config = dict(
    n_layer=8,
    d_model=160,
    n_head=5,
    n_kv_head=1,
    head_dim=32,
    d_mlp=448,
    vocab_size=1024,
    activation='swiglu',
    norm='rmsnorm',
    norm_place='pre',
    norm_eps=1e-06,
    positions='rope',
    rope_base=10000.0,
    rope_fraction=1.0,
    qk_norm=True,
    attn_scale=0.177,
    bias='none',
    tie_embeddings=True,
    parallel_block=False,
    init='uniform',
    init_std_qkv=0.0549,
    init_std_o=0.0,
    init_std_up=0.0549,
    init_std_down=0.0,
    optimizer='cautious_adamw',
    lr=0.00248,
    beta1=0.9,
    beta2=0.98,
    weight_decay=0.035,
    lr_head=0.00624,
    grad_clip=2.0,
    warmup_steps=489,
    schedule='wsd',
    decay_fraction=0.694,
    decay_shape='linear',
    final_lr_fraction=0.05,
    batch_tokens=16384,
    seq_len=1024,
    doc_mask=False,
    z_loss=0.0001,
    train_tokens=97460000,
    steps=5949,
    dataset='wikipedia_en',
)
Each number is 128 + 24 x the weight over its row's rms, rounded and kept within 0 to 255. Layers, rows and columns count from 0. The size above them is the row's rms in percent of the matrix's.

# layer 4 MLP down (transposed), 448x160, rms 0.0876, rows 50-64, columns 0-159
size [100 101  84 104  96 108  96  93  92 107  97 102  96 106 101]
[[112 140 149 142 181 164 109 148 166 197 136 143 140 176 110 106 132 131 109 109 112 118 160 149 121 124 110 121 143 145  94 111 102 116 122 156 168 120 151 134 139 136 118 153 108 150 135 105 105  79 117 103 139 127 131 132 137  87  81 163 127 101 151 129 127 126 132 129 147 138 133 162 110 123 134 144 113 110 117 158 104 126 134 151 131 176 161 111 151 148 163 109 108 133 166  90 149 139 109 158 105 135 119 154 135 119 110 139 130  91 105 114 153 134 150 155 148  99 105 194 157 149 110 159 136 131  96 130 161 124 138 137 122 169 138 171  93  62 154 135 119  84  80 123 139 142 168  76 100 126 134 110 117 122 127 144 101 126 132 112]
 [121 134 106  92 149  88 142  99 138 124 132 107 128 136 123 115 143 114 126 118 147 131 171 100 123 148  91 121 129 180 153 173 120 125 126 115 124 109 128  95 141 122 148 129 134 161 100 179 124 132 140 129 123 173 183 117 125 120 134 121 100 119 148 168  90 142 140 119 145 139 157 156 115 125 156 130 119 121 139 110 103 110 144 124 135 150 114  93 104 174 136 136 157 130 106 116 121 156 152 129  81 128 116 148  97 121 132 139 139 110  96  96 152 136 101 157  99 118 125 150 128 105 112  79 121 122  69 158 115 153 145 152 120 103 140  99 100 117  89 102 103 111 114  95 176  93 111  46 127 156 168 138 140 115 108 149 119 168 104  72]
 [140 111 133  90 131 135  98 173 134 116 132 115 131 133 112  87 165 114  88 145 170 149 102 109  95 144 142 102 101 119 197 126 133 140 160 118 150 168 116 141 128 156 131 114 144 161 144 123  62 144 106 139 150 128 157 157 117 119  71 131 110  95 142 121 149 153 146 113 115  65 106 151 142 183 107 135 132 147 139 167 139  99 125  98 111 101 127 163 120 125 115  77 150 112 128 110 107 163 132 117  91 126 117 125 175 125 144 137 119 117 149 124 119 163 115 139 139 113 125 121 129 140 135  88 135 155  87 157 128 144 141 147 156 151 126 170 177 135 149  92 122 120 119 148 166 120 134 111  86 127 109 177 157 118 110 150 140 123 106 120]
 [153 152 140 137 144 137 129 142 147 105 125 113 141  89 117 147 105 102 121 104 121 142 119 134 130  88 117 124 127 158 148 146 141  88 135 147 157 142  72 130 173  91  88 129 161  91 122  81 136 131 172 128 163  87 170 126  97 144 165 148 126 120 164 131 151  93 145 136 146 148 114  99 136 118 114 156 132 132 109 141 134 139 126 113  94 128 119 142 133 103 186 109 131 141 153 142 148 108 141 144 106 180  81 114 134 136 122 134  90  59 158 143 106 102 141 155 148 183 171 173 149 123 132 121 122 120 128 135 161 101 126 141 122 159 132 137  82 148  78 118 151 155 148 171 124 155 167 141 131 118 130 132 122 146 140 148 113 117 163 127]
 [ 67 117 140 138 111 139  99 154 146 107 127 116 159 123 116 160 135 118 192 114 128 113  77 126 104 114 140 140 129 141 143 135 127 138 136  96 121 115 108 109 131 148 106 152 131 136 160 161 140 115 129 117 139 116 172 130 118 118  67  89 137 164 104 171 148 128  98 133  97 134  86 106 107 110 159  81 145 128 115 143  95 158 126  87 119 140 125 145 107 140 161 120 122 148 121 145 121 108 147 110 135 144 129 121 144  93 155 128 127 173 123 109 145 126 145  96 121 140 141 128 165 114 156 165 133 135  88  96 135  99  97 108 156 121 128  86 132 156  84  87 116  90 105 101 160 108 140 150 158  64 125 127 142 108 164 177 115 129 108 173]
 [125 113 142  93 163 115 161 123 108 155 152  95 125 141  80 115 164 119 176 146 101 127 110 129 130 142 161 129 145  90 172  89 147 150 148 108 107 150 118 150 103 177 124  96 122  97 102 138 126 119  99  80 139 184 112 100  99 161 158 166 120 135 151 108 111 128 135 180 152 147 122 113 134 126 162 116  85 178 135 110 117 111 119 153 131 124 108 130 125 137  96  97 134 134 107 148 155 129 142 119 166 107 168 183 152 143 135 157 142 134 116 175 128 115 106 135 152 134 123 115 127 138 111 102 105  97 140 129  86 126 137 131 121 114 172  94 155 117 125 127  89 128 124 103 118 102 137 157 130  99 110 156  84 169 135 135 152 142 150 166]
 [120 119 133 138 166 113 146 121 116  92 126 118  99  94 118 125 150 107 116 149 124 109 119 162 134 123 151 138 144 124 160 107 118 119 101 120 164 152 123 140 115 139 154 113 129 164 115 124 130 127  92 104 149 160 116 127 140 120 128 123 119 137  97 103  79 155 139 130 122 101 112 106  81 143 119 130 124 148  84 132 153 151 128 120 168 181 123 116 124 120 102 160 142 170 136 136  99 185 117 165 124 142 155 108  46 149 165 146 113 148 140 154 148 136  98 111 151 116  86 119 132 123 128 110 125 118 191 112  89 114 135 113 116  77 138 146 155 130 126 183 102 123 121 113 152 136 110 139  77 155  91 117  78 132 153  95 127 124 175 169]
 [105 120 140 156 111  93 134 129 148 124 138  61 137 138 134 101  93  98 136  87 117  81 116 132 129 130 168  82 149  77 115 123  92 124  90 101 112 143 119 130 157 130 170 107 139 143 115 129 155 142 140 160 161 142 108 149 117 138  75 126 143 121 139 111 156 130 116 123 117 136 133 100 149 121 177 138 125 147  65  99 112 143 102 141 109 125 104 150 133  84  97 167 129 116 158 183 123  89 120 132  75 139 147 152  98 147 154 103 111 159 135 148 130 141 113 163 166 110 139  92 132 120  82 136 119 110 125 143 102 130 130 118 108 138 158 122 166 158 122 117 144 136 103  89 116 137 114  98 157 154  95 133 162 126 157  96 115 158 140 128]
 [141 125 140 129  90 121 186 117 104 113 133 129 103 146  92 123 126 139 146 135 104 119 156 104 128 108 115 107 139 124 120 131 105 124 129 152 115 131 136 145 105 101 128 147 129 134 143 101  54 177 184  97 168 103 126 168 144 118 142 142 149 127 125 119 143 133 108 159 121 146 112 132 129 116  86 139 146 115 105 164 118  77 129 157 176 195 140 119 145 106  97 122 130 108 121 171 131 135 137 122  81 137 146 151 122 101 128 124  82 125 121 139 131 100 129 150 115 134  86 109 142 133 105 124 124 147 107 148  91 116 150 153 128 107 222 116 124  83 107 111  96 109 151 139 175 130 130  98 135 102 134 136  90 147  97 103 142 159 126 143]
 [157 174  94 146 131 170 106 164 151 138 136 150 148 131  95  94 148 172 125 123  83 120 146 135 164 128 118 141  94 141 114 151 142 109 162 140 129 113 128 179 163 136 159 124 164 129 146 163 119 123  78 149 144  90 111 150 122 100 138 133 107  80 144 123 125 110 111 121 139 114 132 128 108 138 144 168 124 113 105 155 108 130 119 113 153 102 133 102 123 108 126 118 155 170 109  98 115 125 115 141 135 146 149 134 114 121  98 152 175  78 118 121 124 142 176 136 107 152 100 138  82 158  82 191 143 145 124 147 107 152 121 103 107 141 128 137 147 150  92  77 119 146 168 127 139 104 117 112  88 125 110 110 124 102  97  92 114 126 134  76]
 [140 122 112 106 123 103 114 171  90 178 124 124  90 112 131 162 167 107 121 125 110 156 120 149 126 135 114 105 126 113 163  75  98 133 138 122 150 167 150  98 117 172 111 158  60 148 103 137 157 104 134 176 103 122 126 134 133 131 178 147 131 135 148 129 158 123  93 158 141 118  92  88 125 129 111 124 154 144 135  81 122 120 138 126 126  96 144 124  67 108 135  89 147 138 138 103 121  89 106  85 136  66 132 138 134 116 116 140 149 116 132 150 150 141 140 131 125 131 151 141 101 137 109 136 122 122 134 104  91 128  89 141 155  90 129 107 104 159 112  93 143 147 109 142 123 136  70 133 145  88 136 183 159 148 141 115 113 153 141 130]
 [ 76 163 166  96 128 132 157 135 122 146 129 153  95 113 122 151 100 161  88  85 121  91 125 136 131 154 126  94  82 134 139 133 142 125 155 151 131 119 176 108 137 131 140 149 118 100 149 110 113 134 106  83 169 134 132 114 122 105 199 152 152 170 112 123 141 137  96 133  92 110 120 129 130 116  98 103 113 104 154 111 121 129 143 129 116 115 147 121 124 148 120 137 155 128  54 164 143 105  98 150 160 105 123 145 121 123 119 156 110 102 168 151  94 166 164 140 160 138 122 119 175 131 138 145  96 138 154  89 155 126 165 120 158 169 146  91 126 146 134 143 139 114 115  83 127 109 106 148 161 111 127 148 112 164 116 129 157 142 124 157]
 [112 126  96 110 176 110 141 144 125  92 152 109 129 153 144 130 119 109 135 146 116 129 166 175 144 153 115 131 126 127 115 105 168 146 145 126 158 132 122 149 139 178 172 148 103  84 136 127 162 135 128 140 152 141 133 175 133 101 114 128 168 143 118  92 160 136 124 141 125 136 169 174 144 117 106 134 127 123 136 132 146  99 131  84 139 123 128 146  95  61 178  84 162 137 109 154 115 133 125  96 148 176 100 173 103 119 108 172 119 119 130 153 114 128 147  95 128  99 152 129  99 183 105  82 113 115 140 159  84 124 102 114 151 147 149 138 118 141 121 154  95 105 149  99  93 111 144 123 117 106 127 149 145 158 135 114  93 140 159 135]
 [ 54  97 137 139 115 145 126 119 140 118 111 105 149 103 146 137 126 161  90 146 174 123 138 163  79 155 143 167 135 113 108 118 101 139 147 114 117 105 183  59 128 122 136 118 143 160 132  87 146 145 113 121 134 156  83 171 100 108 128 100 104 123 150 131  94 129 179 137 123 129 149 124 105 130 149 141 149 133 148  95 113 119  82 119 161 146 157 104 111 124 101 119 115 116 101  85 165 120 129 122 123 114 158 125 109 123 125 139 105  89 131 121 116 155 168 172 146 149 160 102 143 115 139 170 138 125 135 127 162 129 123 127 114 116 163 128 111 172 137 120 154 123 108 122 123  79 109 146 106 120 155  97 132 156 167 120 107 168 115 165]
 [ 97  82 102 146  97 156 117 143 101 127 133 114 146 138  85 153 125 116 132 119  95 168 156 125 100 112 121  98  97 138 107 132  89 102 156 127  92 100  78 158 159 142 100 132 146 132 114 120 157 104 126 141  88 138 121 185 118 132 106 120 124  71 156 131 142  83 110 105 135 110 130 152  93 119 181 133 114 168 100 153 150 104 137 138 111 116 129 109 122  94 159 136 130 122 153 127 115 135 162 138 105  88 133 109 109 159 100  99 107 111 147 150 162  95 125 139 137 126  91 142 135 111 117 124 160 158 167 128 132 120 136 106 128 104 121 162 132 106 121 118 114  90 122 176 162 132 164 153 114 102 149 146 117 121 129 115 131 114  88  52]]
# layer 4 MLP gate, 448x160, rms 0.101, rows 51-64, columns 0-159
size [ 99  96  96  92 104  97  89 100 109 101 102  96 104 107]
[[137 166 122 132 110 140 128 153 148 121 141 117 162 114 136  59 186 147 142  94 135 137 122 110  84 169 125 106 149 142  91 143 143 125 122 162 145  72 124 138 127 153  97  84  94 126 136  85 153 145 147 104 120 129 105 158 118 163 147 140 153 115 102 138 153 135 156 119 130 157 153 104 156 149 160 136 152 151 114  87 109 153 105 111 120 103  92 163 141 126 130 157  92 108 168 131  83 120 101 108 117 131 113 106 152 109 105 133  92 135 129 145 108 148 136 185 123 119  72 108 133 158 160 128 135 118 161 118 127 108 108 120 155 126 136 137 137 157 175 120 139  83 154 154 141 132 121 141 121 182 145 135 130 110 138 161 161 152 110 155]
 [147 111 125 128 136  84 152 115 166 166 158  94 105 141  90 174 113  71 148 122 143 153 128 118 166 111  81 127 133 129 129 128 131 150 112 135 157 124 162 135 158 131 163 140 155 120 104 127 103 119 126 110 122 113 151 110 126 132 150 123 126 183 165 125 123 142 137 142 129 130 149 164 145 147 153 131 167 131 115 141 109 181 112 136 121 171 154 188  90 160 138 169 139 105 118 166 116 113 123 148 136 110 135 144 137 114 158 129 128 116 122 142 148 123 163 141 156  78 168 136 124  79  86 164 119 149 112  92 105  98 166 116 110 105 148 105 132 125  94 122 129 121 124 157 139 168 141 149 117 140 141 160 112 135 148 141  93 144 201 121]
 [111 161 188 172 134 147  94 110 117 101  93 128 159 161 123 124 142 131 101 121 133 146 145  95 124 128 102 118 129 151  83 136 101  95 133 145 127 128 105 173 138 108  83  99  90 164 123 151 107 120 163 140 137 128 166 104 105 157 143 126 117 146 118 126 117 131 128 163 124 148 124 117 169 114 117 160  87  92 116 103 141 145 148 108 153 126 141 114 115 141 106  71  85 141 124 136  98 130 151 113 138 142 135 161 149 153  74 129 132  95 133 116 139 140 122 123 143 155 101 132 162 139  96 162  94 117 125 123  65 115 120  72 133 107 129 160 135 110 136 132 130 112  93 142 101 118 135 142 141 185  97 138 119 159 110 126 184  89 106 137]
 [127 127  96 122  86 109 151 123 136  92 165 144  82 157 125 171 122 135 149 141 170 147 123 107  98 106 105  84 125 130 134 106 113 134 124  99 133 131 125 107 124 144  83 136 170 134 137 123  95 112  95 146 125 140 119  84 111 158 125 117 159 138 183 152 118 114 143 139 138 129 132 149 117 123 165  95 108 136 113 106 139 119 171 125 129 143 133 154 130 129 126 152 113  97 141 109 109 140 119 152 181 113 148 107 138  66 143 166 164 129 158 119  72 158  79 111 126 132  94 119 152 154 123 143 185 110 126 140 127  77 117 134 101 106 115  92 161  98 142 131  97 179 167 113 146  97 110 136 114 125 154 141 149 158 159 146 120 102 151 131]
 [115 150 115 174 156 123 107 121 120 168 109 158 144 143 127  92 130 119 134 126 147 128 141 110 109 141  91 168 117 131 106  94 128  57 109 146  96 132 107 131  81 119 173 113 105 150 136 113 166  88 138 133 120 136 156 164 120 121 171 157 140 116 119 121  98 102  94  91 142 132 155 128 103 163 161 134 129 157 117 124 128 129 157  73 151 109 116 128 110 133 110 122 144  89 128  90 139 132 129 126 107 116 146 105 101 157  94 159 147 115 158 147 135  95 113 111  89 117 148 106 110 155 144 144 134 157 167  82 142 144 156 116 147 104 117  82 139 120 122 149 130 122 184 122 134 101 178 107 113 136 137 107  78 160 135 122 135  89  86 138]
 [127 129 117 127 146 116 151 108 121 110 137 140 140 120 158 163 134 145  96 172  95  79 143 114 131 122 118 116 151  96 135  97 126 115 120 146  99 156 129  97 128 134  87 111 131  86 126 148 111 148 118 125  92 130 147 106 115 122 137 130 136 144 124  96 133 105 109 175 184  83 123 152  85 154 120 125 111 119 152 172 128 135 174 161 109 118 159 107  94 151 155  91 114 137 130  91 138 116 141  89 126 105 142 149 100  97 108 143 162 121  79 179 113  98 124 165 160  79 108 132 116 120  88 119 148 135 115  94 135 140 131 131 125 107 106 155 135 170 148 173 103 158 107 116  99  89 128 181 125 100 112 111 149 164 125 122 166  97 134 148]
 [110 145 158 134 154 158 112  84 164 154 180  86 162  71  82 171 148 127 164 165  96 149 181 162 150 135 123 114 129 145 122 137  85 135 148 146 102  98 164 176 126 143 130 125 164 114  94 140 120 145 131 161 108 145 185 125 145 124 159 136 124  99 110 155 114 131 153 132 135 122 118 161 140 151 124 103 120 153 147  98 141 129 117  96 145 129 151 151 141 123 145 132 143 141 148 137  90 109 144 175 109 139 144  76  92 123 111 120  94 143 110 150 143 147 132 146 128 124 137  96 159 151 160 106 132 117 108 113  93 111 130 158 128 123 137 121 126 120 137 155 108 159 111 142  83 122 133 140 104 108 138 163 106 153 126 160 158  85 141  93]
 [103 154 121 121 129  89 128 141 138 126 143 187 116 111 148 118 113  99 147 180 103 130 104 125 128 133 127 158 171 154 104 131 142 152 123  85  80 121 130 172 133 150 122 142 108 117 127 175 133 108  98 141 109 160 143  90 126 118 193 128  89 162 111 104 132  89 144 148 151 106 160 103 101 132 130 139 157 149 144 170 113 111 151 122  88  98 136 165 130 142 124 102 169 131 111 104 115 189 135 118 117 161 129  86 104  86 128 136 115 139 120 132 113 129 119 137 119 119 145 113 103 158  85 153 160 154 119 104 137 113 108 131 151 134 137 117 130 146 126 127 104 146 154 119 143 170 148 111 157 147 111 116 104 176 125 109 184 158  85 147]
 [111 119 108 110 129 144 161 122 155 157 123 154 117  97 157 177 132  96 119 118 174  91 120 112 116 101 147 176  98 159 110  83 128 138  76  98 131 120 132 128  94 121 122 136 161 123 136 126 162 103  97  80  81 151 164 168 128 153 136 158 138 106 146 148 106 184  80  90 103 144 153 107 138 116  73 175 140  88 134 119 130 132 131 103 116 123 147 123 131 135 108 104 115  90 130 134 105  91 141 101 172 110 126 150 126 107 130 149 149 121 108 101 139 127 126 149 137 131 113 131 110 119 128 134 119 101 155  98 159 131 133 143 116  83 144 175 146 139 110 124 105 140 134 140 136 117 144 123 155  86  97 145 120 157 132 103 176  88 151 142]
 [109 153 149 157 169 154  91 105 139 135 170 118 126 160 127  70 118 113 171 116 155 156 121 109 132 166 153 156 147 116 127 122 139 160 132 148 119 125  99 156 125 127 116 134 104 108 131 149 111 143 137 144 147 177  85 102 129 136 138 161  89 196 101 119 108 118 125 113 163 125 133 147 112 123 173 141 128  92 110 171 109 128 150 120 102 111 122 179 108 126 143 118  99  97 121 140 147 132  94 119 124 119 118 127 134 110 130 160 140 138 114  72 102 153 136 137 130 160 105 134 125 125 147 122 135 136 171  93 116 188 115 182 101 113 122 117 148  85 127 169 140 107 156 114 152 172 176 154 147 172  98 125 125 119 137 129 120 137 124  96]
 [140 134  85  97 136 124  95  92 162 137 140  83 151 125 113 155 130 106 159 152 115 118 125 132  98 119 150 128 108 148  59 146 146 135 105 115 135 164 123 170 115 148 143 141 118  80 130 141 157  92 145 113 144  73 101  93 122 159 130 139 126 148 117 109 180 135 160 134 172 119 119 113 107  90 137 107 115 149 118 121 124 165  83 120 108 156 141 110 111 113 114 135 110 136 130 110 114  93 145 103  94 140 121 106 162 137  96 112 109 104 104 125 124 119 101 143 135 151 148 143 101 124 112 149 148 119 137 136 112 142 138 132  65 109 179  99 168 162  82 181 158 145 146 136 145 126 114 142  90  96 132  94 169 107 135 104 139 101 137 145]
 [137 133 141 145 117 132 154 114 138 158 143 119 154 115 116 131 129 125 118 120 121 145 167 103 124 100 100 103 107  69 123 125 116 107 115 117 142 122  96 102 100 126  66  90 124 126  94 111 123 122  97 110 140 134 136 101 114 158 136 117  97 119 152 159 139 123 155 119 124 120 168 132 176  87 129 150 108 141 133 106 110 147 135 131 119  69 145 158 158 134 113 139 119 111  89 130 142 135 143 133 122 105 124 190  78 125  85 128 128 169 139 180 151  84 120 174 142 153  97 113 119 109 140 126  83 148 124 116 115 122 142 146 155 113 149 154 156 118 120 151  89 123  82 130 109 121 104 140 156 170  93 106 119 199 120 124 123 152 155 179]
 [144 143 118 163 179 145 104 136 115 124 175 122 128 157 158 135 100 116 106 158 130 132  86 152 119 134 135 151 111 133 119 109 127 138 141  72 118 134 116  77 126 158 125 141 143 107 120 126 148 122  78 133 123 147 115 101 163 159 166  84 148 143 100 107  86 119  93 145 111  89 154  93 149  84 159 142 140 155 143 168 162 109 128 114 129 178 130 134  97 172 140 115 129 123 152  87 111 120 142 145 130 119 136 157 157  90 108 133 181 131 108 113  90 145 145 118 162 155 156 140 142 143 133 132  99 129 107 132 119 126 105 102 128 136  96 176 170 133 175 142 140 109 144 100 147 142 139 154 164 182 132 137 118 144  82 119 117 114 129 133]
 [143 109 133 105 109 133 121 122 120 157 139 171 162 183 141 171 138 122  96 100 137 117 117 126  96 153 151 173 155 164  83 132 141 125 149 144 138  86 114 120 108 145 102 101  71 121 174  99 157 118  90 121 142 128  96 112 148 103 123  78  93 143 126 140 132 150  87 142 109 129 139 169 137 101  97  75 160 123  91 129 198 135 155 124 160 115 143 133 118 108 130 115 101 118 108 126 145 110  71 116 111 116  98 125 154  63 122 129 164 139 142 107 149 120 137 108 127 125 141 137 155 170 130 129 156 100 105  89 158 154 119 113 121 109 141 130 132 132 161 123 159 154 121 118 123 100 128 141 118 139 131 135 121 114 161  81 131 118 132 122]]
# layer 4 MLP up, 448x160, rms 0.101, rows 51-64, columns 0-159
size [100  89 100  91 109  98  91  97 110  97 103  96 105 101]
[[169 124  90 165 139 155  89 154 141 126 157 115 115 121 143 129 135 137 134 102 134 155 119 126 128 143 153 107 190 125 137 116 132  95  81 113 167 141 160 102 138 122 123 123  85  99 111 124 128 150  93 146 162  59 114 145 132 133 120 131 165 154 129 119 108 147 130 125 154 110 150 149 132 138 174 102  97 135 105 169 119 135 169 122 108 187 111 136 132 152 128 122 133 152 135 114 121 140 131 111 105 106 161 113  97 130 148 157 100 132 104 150  69 129 136 121 167 152 169 127 145 167 135 132 129 137 146 141 155 140 152 145 129 157 132 159 157 133 123 134 153  73 117  91 130 152 182 171 107 109 156 117 152 101 150 127 109  88 170 120]
 [132 121 127 113 132 100 141 106 176 144 159 140 167 137  73 136 144 105 147 106 101 100 132  87 156 162  52 128 123 121 136 119 146 159 101 122 135 141 130 161 128 163 113 119 141 138 120 120 127 123 114 121 101 138 110 114 126 113 172 171 138 117 149 116 114 111 183 160 150 177 164 154 100 116 157 134 138 134 108  80  82 119  95 154 151 136 132  83 136 143 119 127 173 134  91 123 142 101 126 142 110  79 150 129 120 129 151 165 115 159 111 145 133 108 130 139 105 144 125 110 119 108 158 171 104 144 116 103 107 128 132  99 146 114 151 119 104  83 101 128 119 126 115 127 135 132 114 110 127 134 149 128 112 172 187 138 147 181 175 105]
 [134 149 117  98 119 120 179 145  91 150 108 162 149 163 112 133 160 134 175 200 158 135 131 118  49 140 168 112 109 143  97 137 130 150 119 126 103 129 144  90 115 144  83 122 133 113 172 155 127 120 120 150 145 108 121 128 147 104 127 123 135 162 180 121 120  75  99 131 116 115 172 121 154 147 160 155 166 151 134 138 113 119 161 179 168 101 151 120 128 123 127 137 134 134 176 114 171 120 153 138 122 114 117 135 137 112 130 125 121 131 140 158 157 141 130 141 158 134 107  97 120 123 133 129  99 175 127 130 139 107 115 134 145 106 134 117 126 151 168 136 130 167 115 134 194 157 114 117 152 147 154 110 159 139 141 170 128 125 138 146]
 [124 132  73  60 145 107 115  79 151 143 115 146  63 128 139 158 126 114 149 122  86 102 147 136 134 175 118 132 159 173 143 123 104 113 124 154 145 142 128 117 145  87 144  93 139 137 123 151 106 103 112 157 114 119  98 115 122 156 115 125 112 139 105 126  93 120 166 109 142 139  84 101 157  89 135 145 101 134 133  86 154 153 120 125 134 156 136  98 149 150 113 107 130 119 140 114 155  96 123 166 105  77 142 123 116 155 101 173 141 176 118 105 122 115 104 137 115 114 138 129 130 143  86 122 131 140 140 104 137  92 112 143  99  85  94 145 161 135 128 132  80 128 115 142 143 110 124 110 171 171 113 117 116 178  99 151 108 145 138 122]
 [152 159 123 111 142 140 109 146 103 109 187 126 109  99 138  88 147 106 116  97  92 110  97 127 135 124 130  96 124  83 138 107 141 148 137 141 131 171 139 140 147 127 123 138 130 178 117 173  96 121  82 121 166 139 114 120 113 151 112 130 106 151  93 139 133 160  95 115 153 160 147 131 109 136 164  98 139 132 117 156 132 146 138 130 107 128 118 138 163  83 149 154 160 171 126 138 115 175 143 152 131 183 113 126 108 177 122 115 122 132 132  94  88 153 138 182 134 145 134 145 103 129 153 127 122 126 128 144 111 125 185 166  79 120 132 118  75 121 142 116 153 168 120  77 111 126 104 107 132  88 101 116 143 106 140 111 150 149 121  99]
 [135 129  88  86 120  97 134 138 125 121  98  86 100 102 113 117 125 127 167  98 107 154 120 101  94 109 133 148 115 120 112 131 135 108 107 118 148 152 140 158 136 109 111 133 149 119  94 104 167 121 139 158 103 114  94 133 115 130  83  85 119 119 105 166 105 128 149 155 150 171 148  99 144 128 109  81 126  94  85 125 108 105 150 147 129 117 137 142 167 132 126 170 125 109 107 142 124 103 104 145 123 153 126 118 141 143 151  58  98 144 156 111 133 118 132 124 117 130 102  85 185 114 161 150 122  97 117 139 138 179  96 141 107  83 129  75  99 132 113 156 136 148 158 133 112 170 152 121 126  80 107 120 161 137 139 111 112  86 155 139]
 [126 109  65 116 132  89 115 144 110 152 140 149 129 161  89  61 143  48 140 109 146  98 169 100 130 132 110  97 147 125  85 162 116 152 135  96 161 123 128 135 135 107 118 156 121 126 103 154 153 132 158  90 137 150 163 129 108 102 174 123  98 144 114 145 143 153 151 160 139 151 114 150 113 155  73 122 131 154 158 157 153 129 119 187 141  99 144  96 157 168 143  96 147 135 123 128 141 151 116  85 139 145 138 149 153 123 111 122 161  99 110 151 113 141 116 116 115 105 105 170 115 123 140 140 140  97 152 137 171 123 133 125 125 124 124  97 106 126 126 108 109 141 141 154 134 136 105 144 139  97 124 149  98 173 135 127 127 137  90 140]
 [101 143 125  94 128  93 135 125 154 168 116 126 106 145 133  86 129 109 161 119  86 152 112 122 160 158 112 116 176 123 146 153 111 159 133 140 125 130 179 171 146 100 147 120 151 135 135 158 147 122 107 113 144 124 150 130 119  91 166 105 134  93 130 133  94 130 136 123 138 143 154 125 117 138 127 124 170  98 116 141 140 106 144 128 141 151  98 125 159 153 164  90 160 159 137 107 105 112 158 112 170 149 129  98 116 118 128 100 127 194 113 115 144 122 125 121 141 173 126  72 172 147 153 112 129  99  67 143 122  97 161  97  98 164 155 126  84 107 139  98 167 117 124 105 139 127 110 146 128 127 145 124  83 146 101 115 130 175 143  95]
 [147 107 128 159 187 116 109 178 125 117 145 126 164 132 125 158 129 163 112 165 130 181 142 181 142 123 116 148 139  98 110 131 118 122 119 105 109 123 124 137 143 132 133 134 128  89 150 157 101 115 181 121 149 110 135 134 135  72 122 157 149 101 147 109 148 147  99 103 135 118 135 162 110  95 141 122 173 153 114 107 104  99 116 141 131 140 151 118 106 143  91  98 151 127 130 111 146 148 147 126 124  66 183 119 129 150 130 118 132 122 148 153 116 128 143 109 104 123 153 164 121  90  82 100 115 158 129  89 104 103 146 137 123 107 126 104  71 100 145 147 122 161 181 120 117 165 155 127 134 161 150 139 133  92  77 130  97 138 128 103]
 [156  85 138 142  95 115 122 151 102  97 145 140 113 131 152 122  97 128 163 143  84 104 140 110  97 145 130 141 110 144 148 136 109  98 150 140 127 123 119 147 131 105 136 148 172 115 115 110 111 110 149 162 130 186 113 117 163 121 139 133 102 108 150 193 101  98 141 150 147 150 167 139 134 130 152 102 132 174 163 145 117 130 106 155 117 129  81 138 175 177 137 125 139 114 146 124 125 163 102 123 145  99 152 103 134 183 130 119 128 129 117 152 105 127  89 158 174  85 119 103  98 100 139 119 136 116  91 174  99 140 120 131  97 150 124 183 122 129 131 137 102 105 165 181 147 128 114 108 129 179 125 149 136 137  89 126 113 118 116 116]
 [140 150 107 125 126 142 137 141 142 146 158  96 160  96 102 126  58 127 140 127  94 116  80 115 146 130 122 119 157 124 165 174 174 117 130 122 105 137 138 142 102 123 151 145 154 134 108 123 110 109 148 143 140 112  83 120 125 157 158 165 137 119 142  86 107 122 181 127 151  81 103 127 116 126 124 134 160  91 100 129  66 161 127 108 153 141 127  88 116 132 106 147 125 129 126 162 124 146 124 182 126  97 115 122 125 146 188  96 155  88 151 139 137 134 123 139 154 116 109 156 106  95  94 136 106 110 121 112 161 113 136 111 108 105 109 141 132 179 117 158 153 128 105 152  59 128 140 158 155 112 116 102 136 108 123 102  99 121 105 136]
 [137 103 158 121  95 157 119 158 126  91 192  76 105  84 149 126 131  92  90 107 165  95 133 115  96 166 152 123 145 145 128 152 132 125 103 107 138 146  99 116 136 124 103 121 102 137 108 145 120 112  93 155 150 128 147 109 139 150 146 120 139 114 165 139 114 114 148  84 125 122  88 106 169 146 130 174 124 153 139 130 136 156 133 137 166 101 144 128 164 147 137 124  94  97 133  98 165 151 105 198 141 107 130  91 161 147 130 170 146 146 145 135 129 142 101 155 136 109 133 160 116 127 155 139 116 134 163 103 175 154 144  93 101 130 124 139 102 136 130  87  83 109 136 149 122 126 141 131  85 117 131 142 145 146 117 104 166 167 105 117]
 [154 135 157 115 108 115 136 134 123 109 120 123 153  91 154 129 162 152 135 134 121 112 172  66 132 126 136 125 125 111 114 114 117 105 133 114 144 164  70  98 116  99 114 111 112 132 126 106 117 140  75  98 102 173 123 139 153 145 120 165 174 116 111 145 111 144 121 135 172 145 139 103 104 112 157 109 136 137 115 158 141  86  84  94 136 127 129 183 128 131 178 161 107 160 146 104 137 143  89 119 123 123 142 170 143 102 108 138 152 132 122 144 148 108 106 155 130 165 147 188 145 149 148 119  97 133 139 117 110 162 102 138 116 111 157 157 185 104 129 101  91 127 127 149 165 127 115 124 142 109 128 116  86 132  95 149 130 175  93 103]
 [160 147 123 173 155 109 137 132 126 123 140 117 115 139 112  92 133 152 146 153 127 150 127 187 139 122 141 117 150 104 135  88 102  62 178  56 125 139 124 116 176 114 113 173 115 129 163 112 135 131 135 109 150 112 137 127 118 144 124 107 112 164  72 138 128 138 146 138 157 106 149 117 199  93 129 172 124 121 126  89 142 147 127 133 149 132 113 117  62  87 138 121 118 151  90 135 133 109  79 118 109 144 116 113 137 147  90 159 109 139  99  94 152 181 156 138 151 130 157 133 118 125  98 141 109 103 138 130  88 103 156 104 130 122 122 114 139  97 155 104 119 134 123 127 124 162 118 109 150 114 121 149 102 133 149 140 135 107 142 144]]